Each number is 50 + 12 x the weight over the matrix's rms, rounded and kept within 0 to 99. Layers, rows and columns count from 0.

# layer 2 MLP down, 128x512, rms 0.0497, rows 8-20, columns 0-255
38 41 22 45 52 29 35 55 45 65 46 32 36 37 59 50 56 44 35 70 57 54 47 43 57 56 63 47 72 26 36 47 43 55 38 46 59 53 65 41 56 55 46 62 76 47 53 44 56 55 54 70 52 49 57 58 43 59 69 46 26 44 43 48 48 59 62 36 51 44 54 42 46 43 61 43 44 54 36 42 63 68 48 81 55 61 54 67 47 48 44 44 41 46 26 66 42 47 54 35 62 61 50 47 60 40 79 50 48 53 43 57 57 51 54 66 42 53 44 54 44 47 56 46 49 48 45 47 54 44 33 45 37 36 61 42 61 62 35 38 42 35 60 57 36 37 43 63 77 75 60 56 43 28 51 81 33 64 59 68 56 52 52 35 55 49 58 59 50 50 58 59 58 53 67 59 42 50 37 46 43 47 59 57 57 63 53 29 57 68 53 37 36 42 83 60 62 64 53 39 27 44 62 34 47 39 48 48 35 51 43 40 53 31 58 47 54 43 27 62 67 58 55 43 41 80 69 55 46 54 47 37 31 62 34 40 45 43 64 43 29 51 39 60 51 46 52 43 54 51 40 52 54 46 66 50
50 40 65 36 46 42 57 48 61 40 20 60 49 37 49 60 44 49 54 31 71 49 58 57 54 41 47 58 39 62 33 34 41 53 63 49 52 53 60 47 31 54 60 56 42 45 65 51 48 40 56 90 49 47 57 44 59 43 45 38 60 58 61 46 34 57 51 55 46 49 72 59 58 49 42 51 45 35 67 46 56 55 54 54 55 59 67 70 72 55 41 49 64 54 50 41 63 53 53 57 44 43 55 60 52 57 61 42 54 60 41 56 55 57 54 79 87 39 32 53 40 81 63 65 52 52 41 40 46 45 51 42 45 48 58 40 51 62 41 60 42 32 68 43 53 60 64 55 39 58 59 58 23 33 29 57 66 66 48 60 42 64 52 42 70 43 53 51 43 37 19 33 52 73 52 37 65 42 56 48 79 51 50 41 70 57 55 62 59 51 40 44 43 42 73 53 83 69 41 51 72 46 59 41 30 54 65 52 56 44 53 35 51 52 38 73 42 53 39 47 56 42 51 25 24 27 79 61 39 58 41 22 48 63 32 64 51 56 46 48 22 39 42 50 65 59 21 46 37 30 48 62 52 38 39 54
33 33 46 39 83 59 46 60 68 63 32 51 59 54 43 44 34 57 42 62 70 58 11 62 45 46 56 53 68 19 65 67 51 62 59 53 37 50 75 51 41 51 44 40 48 47 50 42 53 59 66 53 51 52 47 60 49 60 61 81 43 40 31 64 49 67 72 63 60 53 34 65 76 54 49 52 61 59 64 54 52 45 49 60 68 38 63 59 29 63 51 48 47 49 50 78 32 63 72 36 50 61 61 55 56 48 59 38 58 51 47 45 49 53 47 52 30 56 30 39 56 54 53 70 54 49 49 51 46 64 43 50 58 46 62 41 70 45 35 44 41 46 56 46 48 49 54 55 60 66 54 45 47 56 42 38 50 58 45 49 54 43 35 55 52 54 44 56 53 46 31 55 54 52 46 50 36 59 45 22 54 37 57 39 66 49 58 37 63 37 37 47 53 58 43 38 33 55 35 43 71 44 74 64 60 32 65 53 47 54 55 57 51 53 58 36 54 26 58 54 39 65 40 64 59 46 53 52 59 43 54 49 45 43 43 43 53 45 42 50 47 44 38 35 41 42 34 52 55 36 58 46 70 34 34 48
47 55 65 32 40 29 61 63 56 49 60 56 46 71 66 23 59 63 51 54 40 42 49 52 37 46 70 65 58 60 28 37 50 61 30 63 40 74 58 64 54 56 71 49 72 59 44 49 45 70 44 81 49 50 48 51 36 51 68 64 61 52 58 24 47 59 52 38 54 56 33 63 56 47 38 61 44 60 57 53 53 57 68 49 56 60 46 38 57 56 41 58 32 47 53 59 64 50 33 85 39 79 36 52 53 49 39 51 61 59 72 48 56 50 65 45 52 55 35 52 61 49 32 59 49 62 42 57 68 46 39 42 66 66 49 62 74 26 59 58 43 38 38 54 56 53 46 49 52 55 57 40 53 46 50 41 64 26 58 59 58 72 58 44 51 59 65 68 46 65 65 45 45 44 44 51 58 45 76 42 61 57 50 46 56 54 51 63 50 62 42 31 71 39 31 39 46 75 63 69 35 46 45 29 67 65 70 45 51 55 60 55 49 51 39 75 52 42 47 41 59 55 60 50 56 28 62 84 42 56 46 63 54 27 40 38 52 55 59 55 54 21 56 32 57 73 41 47 51 42 45 56 48 53 68 45
62 46 58 48 59 44 46 54 31 54 60 78 37 60 49 50 62 40 52 50 52 59 64 76 80 77 42 49 42 38 75 63 27 51 62 49 48 63 60 49 45 54 55 45 52 47 55 36 43 48 24 75 60 58 55 51 62 52 28 67 58 48 63 48 68 51 64 39 59 43 71 56 53 52 33 62 51 52 38 69 54 62 48 63 59 70 35 34 56 31 46 41 54 60 49 48 31 59 61 52 56 37 54 48 50 44 51 59 37 44 40 38 46 58 40 49 63 40 58 57 36 48 66 56 40 71 48 42 64 69 50 57 54 51 41 49 59 47 48 56 39 50 23 46 46 42 53 40 73 51 44 52 33 48 37 48 37 53 41 44 61 41 51 63 54 44 50 29 49 41 57 75 57 37 64 63 57 27 51 66 48 36 46 47 53 52 81 76 41 45 46 60 32 79 58 57 38 41 50 58 72 28 40 54 65 54 71 41 53 48 59 52 45 69 58 59 42 41 46 51 75 37 49 60 28 55 64 58 74 42 68 49 55 58 48 43 49 52 44 41 55 72 30 53 69 44 53 39 72 53 52 65 37 53 71 61
49 46 49 39 42 49 67 37 53 19 63 41 49 48 52 39 67 46 32 48 47 50 77 41 64 37 64 50 49 50 50 53 40 41 37 34 51 59 41 50 14 44 61 43 26 50 30 54 48 36 33 23 58 54 57 65 76 56 60 31 27 60 48 59 47 63 56 63 45 61 75 57 75 31 63 42 61 66 51 43 47 74 23 52 60 37 75 23 38 44 46 39 28 46 41 62 67 51 66 60 51 69 43 48 60 54 51 50 68 43 22 52 50 48 38 55 47 38 45 33 28 44 64 53 41 62 49 61 43 53 29 47 48 57 51 29 38 42 72 44 55 65 46 54 58 42 58 33 51 17 56 49 62 44 54 57 43 67 35 53 51 51 70 72 28 61 61 38 54 31 33 50 64 29 38 55 58 48 45 58 50 27 33 57 69 57 56 55 40 58 49 28 40 48 43 56 42 26 42 65 40 68 57 61 49 39 26 48 57 32 39 46 52 37 74 40 60 63 73 62 50 36 35 70 46 63 48 15 57 57 58 46 74 53 50 40 51 30 50 51 21 48 57 48 47 55 52 80 54 68 54 42 69 53 29 54
58 45 77 60 59 39 72 45 56 37 61 48 36 38 50 73 34 65 35 32 59 46 44 64 59 80 59 37 37 38 59 50 50 51 65 52 52 56 25 60 55 49 45 42 45 45 58 47 50 46 46 56 32 58 62 55 44 60 42 72 27 45 55 49 61 44 45 59 43 45 45 58 45 48 70 43 81 83 52 66 55 35 46 25 53 38 42 69 50 42 52 47 36 44 51 48 33 42 52 65 61 73 52 46 38 64 39 50 72 49 41 25 50 59 50 50 20 37 52 29 67 55 45 65 51 40 33 69 36 50 39 39 61 61 52 54 65 55 33 29 56 66 34 53 50 55 38 41 55 44 29 42 43 46 71 52 42 55 56 53 49 40 65 55 29 34 49 36 66 60 34 55 45 42 34 63 66 52 52 53 13 69 61 58 44 56 43 61 55 31 53 52 58 58 28 28 91 49 61 43 53 37 52 51 54 59 42 64 52 41 44 81 49 40 47 44 70 49 73 53 60 33 38 52 41 61 61 59 42 50 63 59 57 73 48 52 45 70 35 74 49 51 44 47 62 41 64 72 57 22 55 33 53 32 54 41
28 37 63 65 58 42 43 50 50 39 44 45 43 67 39 49 46 37 51 42 57 51 73 67 70 52 52 55 40 36 57 46 25 48 56 61 36 54 51 63 38 69 30 52 13 48 75 52 39 47 78 55 30 26 60 59 78 38 59 54 41 65 36 55 38 64 58 55 47 45 53 63 48 50 46 64 57 67 51 70 63 33 48 54 46 36 40 53 63 22 41 42 50 50 35 50 63 40 59 61 63 62 49 35 55 81 34 57 65 55 53 59 46 38 48 51 47 59 68 51 48 46 36 43 57 68 56 57 33 38 42 66 36 48 57 36 60 57 54 37 46 32 48 49 40 54 42 59 61 75 34 58 43 52 51 45 58 51 21 59 54 49 48 29 67 47 53 49 56 64 56 36 45 54 60 60 22 48 62 57 38 57 60 24 43 54 43 43 43 51 53 69 31 49 37 61 56 42 64 52 69 54 44 67 52 53 54 43 49 45 67 60 47 38 70 39 44 48 62 56 50 54 60 51 50 56 46 63 58 70 33 47 40 59 27 53 48 48 46 52 65 56 66 45 50 58 46 42 70 35 51 56 53 43 49 56
43 53 50 51 70 27 62 49 43 27 30 42 48 58 63 42 28 52 53 46 52 54 74 35 70 61 56 32 57 50 55 42 45 57 40 55 50 46 58 37 32 51 49 51 68 56 55 34 43 63 41 59 38 54 61 28 72 34 45 49 46 53 58 72 65 53 50 39 40 57 24 41 42 65 59 67 52 39 17 57 54 26 54 74 61 38 54 35 43 51 50 57 56 59 50 41 47 41 34 53 46 48 53 41 43 73 56 74 55 55 30 44 63 40 41 70 43 40 47 40 36 43 61 44 53 53 55 52 50 53 40 59 38 53 37 29 50 56 46 41 37 44 42 50 49 58 23 51 53 31 50 39 67 45 41 47 59 36 52 30 56 45 57 54 43 41 45 40 58 30 36 38 34 59 60 50 58 63 74 57 43 69 42 53 35 46 50 60 47 50 52 56 35 65 30 63 68 37 42 61 55 52 48 43 43 56 54 59 43 62 54 67 50 44 61 36 63 42 52 62 58 52 79 60 57 48 68 45 54 49 41 13 38 47 43 43 49 59 55 52 29 51 68 51 68 40 23 47 30 45 50 30 51 49 62 50
50 39 25 55 40 59 40 54 58 42 51 52 58 53 67 33 61 51 38 69 46 48 49 47 44 47 42 56 37 42 21 49 30 32 37 43 54 39 40 39 45 51 56 67 45 56 50 43 58 36 36 31 47 58 47 48 48 48 60 26 30 52 51 56 46 46 49 48 48 43 44 58 51 61 38 50 47 37 33 35 62 57 49 45 50 64 51 41 52 47 38 55 54 51 54 39 53 56 57 56 39 63 60 56 40 42 58 63 45 46 70 47 52 68 39 43 84 61 44 50 49 61 59 58 33 26 49 40 50 53 49 59 47 56 69 53 53 40 29 45 41 61 60 52 56 58 63 41 63 45 38 73 72 55 41 30 42 36 63 46 46 45 56 64 76 38 36 39 46 61 43 44 65 40 40 47 60 36 42 37 39 49 60 54 54 47 47 53 40 55 48 42 39 58 57 72 57 51 55 63 58 52 47 57 17 32 48 50 48 51 40 63 51 70 60 48 64 43 32 46 67 31 62 51 48 57 24 38 54 56 25 44 63 43 54 41 47 52 38 51 38 52 33 43 67 71 67 52 59 52 47 51 34 33 54 43
49 62 47 48 60 42 53 53 44 65 36 64 36 55 61 81 41 54 78 47 47 58 52 49 59 61 44 40 44 38 47 58 32 40 45 40 34 77 44 43 50 48 42 40 71 69 74 52 31 42 68 50 52 46 52 39 56 27 50 73 54 63 63 45 78 61 53 48 56 42 68 78 43 69 60 50 63 53 34 52 38 51 50 25 34 60 44 56 55 65 44 48 51 65 62 47 43 59 49 54 41 46 47 52 59 37 52 67 59 34 42 47 37 35 69 54 25 47 57 56 51 53 46 54 47 64 57 52 36 76 58 53 63 30 39 59 57 40 33 59 70 57 56 47 50 31 33 53 31 49 34 59 44 30 59 39 65 48 59 51 40 44 27 39 42 30 49 57 52 43 39 34 57 48 33 46 53 52 56 63 48 38 66 68 60 62 56 58 53 36 52 58 64 64 59 69 77 35 65 50 58 60 58 34 40 57 33 52 47 51 80 76 50 50 45 42 50 63 71 51 59 66 57 34 54 43 43 33 46 60 57 47 46 58 53 52 50 54 43 58 62 61 77 44 63 41 41 54 60 51 57 32 39 62 61 53
59 53 21 47 59 67 47 54 52 60 61 79 49 45 56 44 45 46 45 56 62 43 56 64 42 36 36 47 56 59 46 43 60 38 54 58 59 39 56 58 60 43 67 60 41 45 40 54 64 50 50 13 48 53 50 49 48 57 54 57 54 60 75 21 50 51 63 62 48 55 39 65 53 48 59 39 49 61 42 40 62 63 45 70 71 41 37 28 60 34 80 46 45 56 66 53 66 48 44 46 47 53 30 30 48 69 52 51 30 41 38 50 41 48 25 57 26 49 59 31 60 45 60 48 45 47 44 52 33 34 57 49 54 51 55 56 60 58 69 47 59 44 34 45 49 63 46 57 35 42 41 44 72 62 20 62 45 53 43 34 40 64 54 54 68 49 39 27 36 27 36 67 53 70 50 45 61 36 61 62 45 48 39 44 42 58 57 69 69 35 40 62 50 57 31 61 49 54 50 60 58 76 60 45 64 40 41 69 43 65 55 39 50 48 66 56 30 64 68 49 51 66 55 47 47 58 28 26 29 40 64 69 42 46 41 48 55 33 41 46 40 46 61 71 54 23 40 60 57 50 37 52 42 52 70 39
33 44 50 58 39 62 49 57 46 26 52 60 39 42 46 49 59 51 48 20 50 71 45 52 35 53 42 53 71 65 33 46 55 49 70 55 49 32 28 46 67 42 65 55 46 54 42 50 41 56 41 41 53 46 65 66 67 36 54 28 48 43 53 34 52 57 40 36 45 54 52 64 49 47 69 52 74 63 41 65 46 53 59 44 59 47 53 35 44 44 29 56 43 50 48 60 47 49 66 65 52 61 48 60 52 38 38 71 45 51 23 39 59 44 30 67 23 41 55 45 54 38 53 73 59 43 27 57 74 53 48 13 60 50 34 66 25 49 48 55 59 41 54 50 46 66 57 49 76 43 52 53 53 55 44 68 45 73 22 52 37 48 37 24 54 48 29 53 26 34 31 55 50 68 52 71 42 22 35 48 39 44 41 58 45 44 38 60 45 63 67 59 44 44 54 52 57 64 65 70 45 67 47 39 62 64 37 63 51 62 51 25 49 52 54 27 46 34 47 55 53 57 47 47 52 22 68 41 46 58 37 71 22 55 63 52 51 59 64 55 51 46 57 44 72 32 69 63 43 75 42 65 55 47 51 55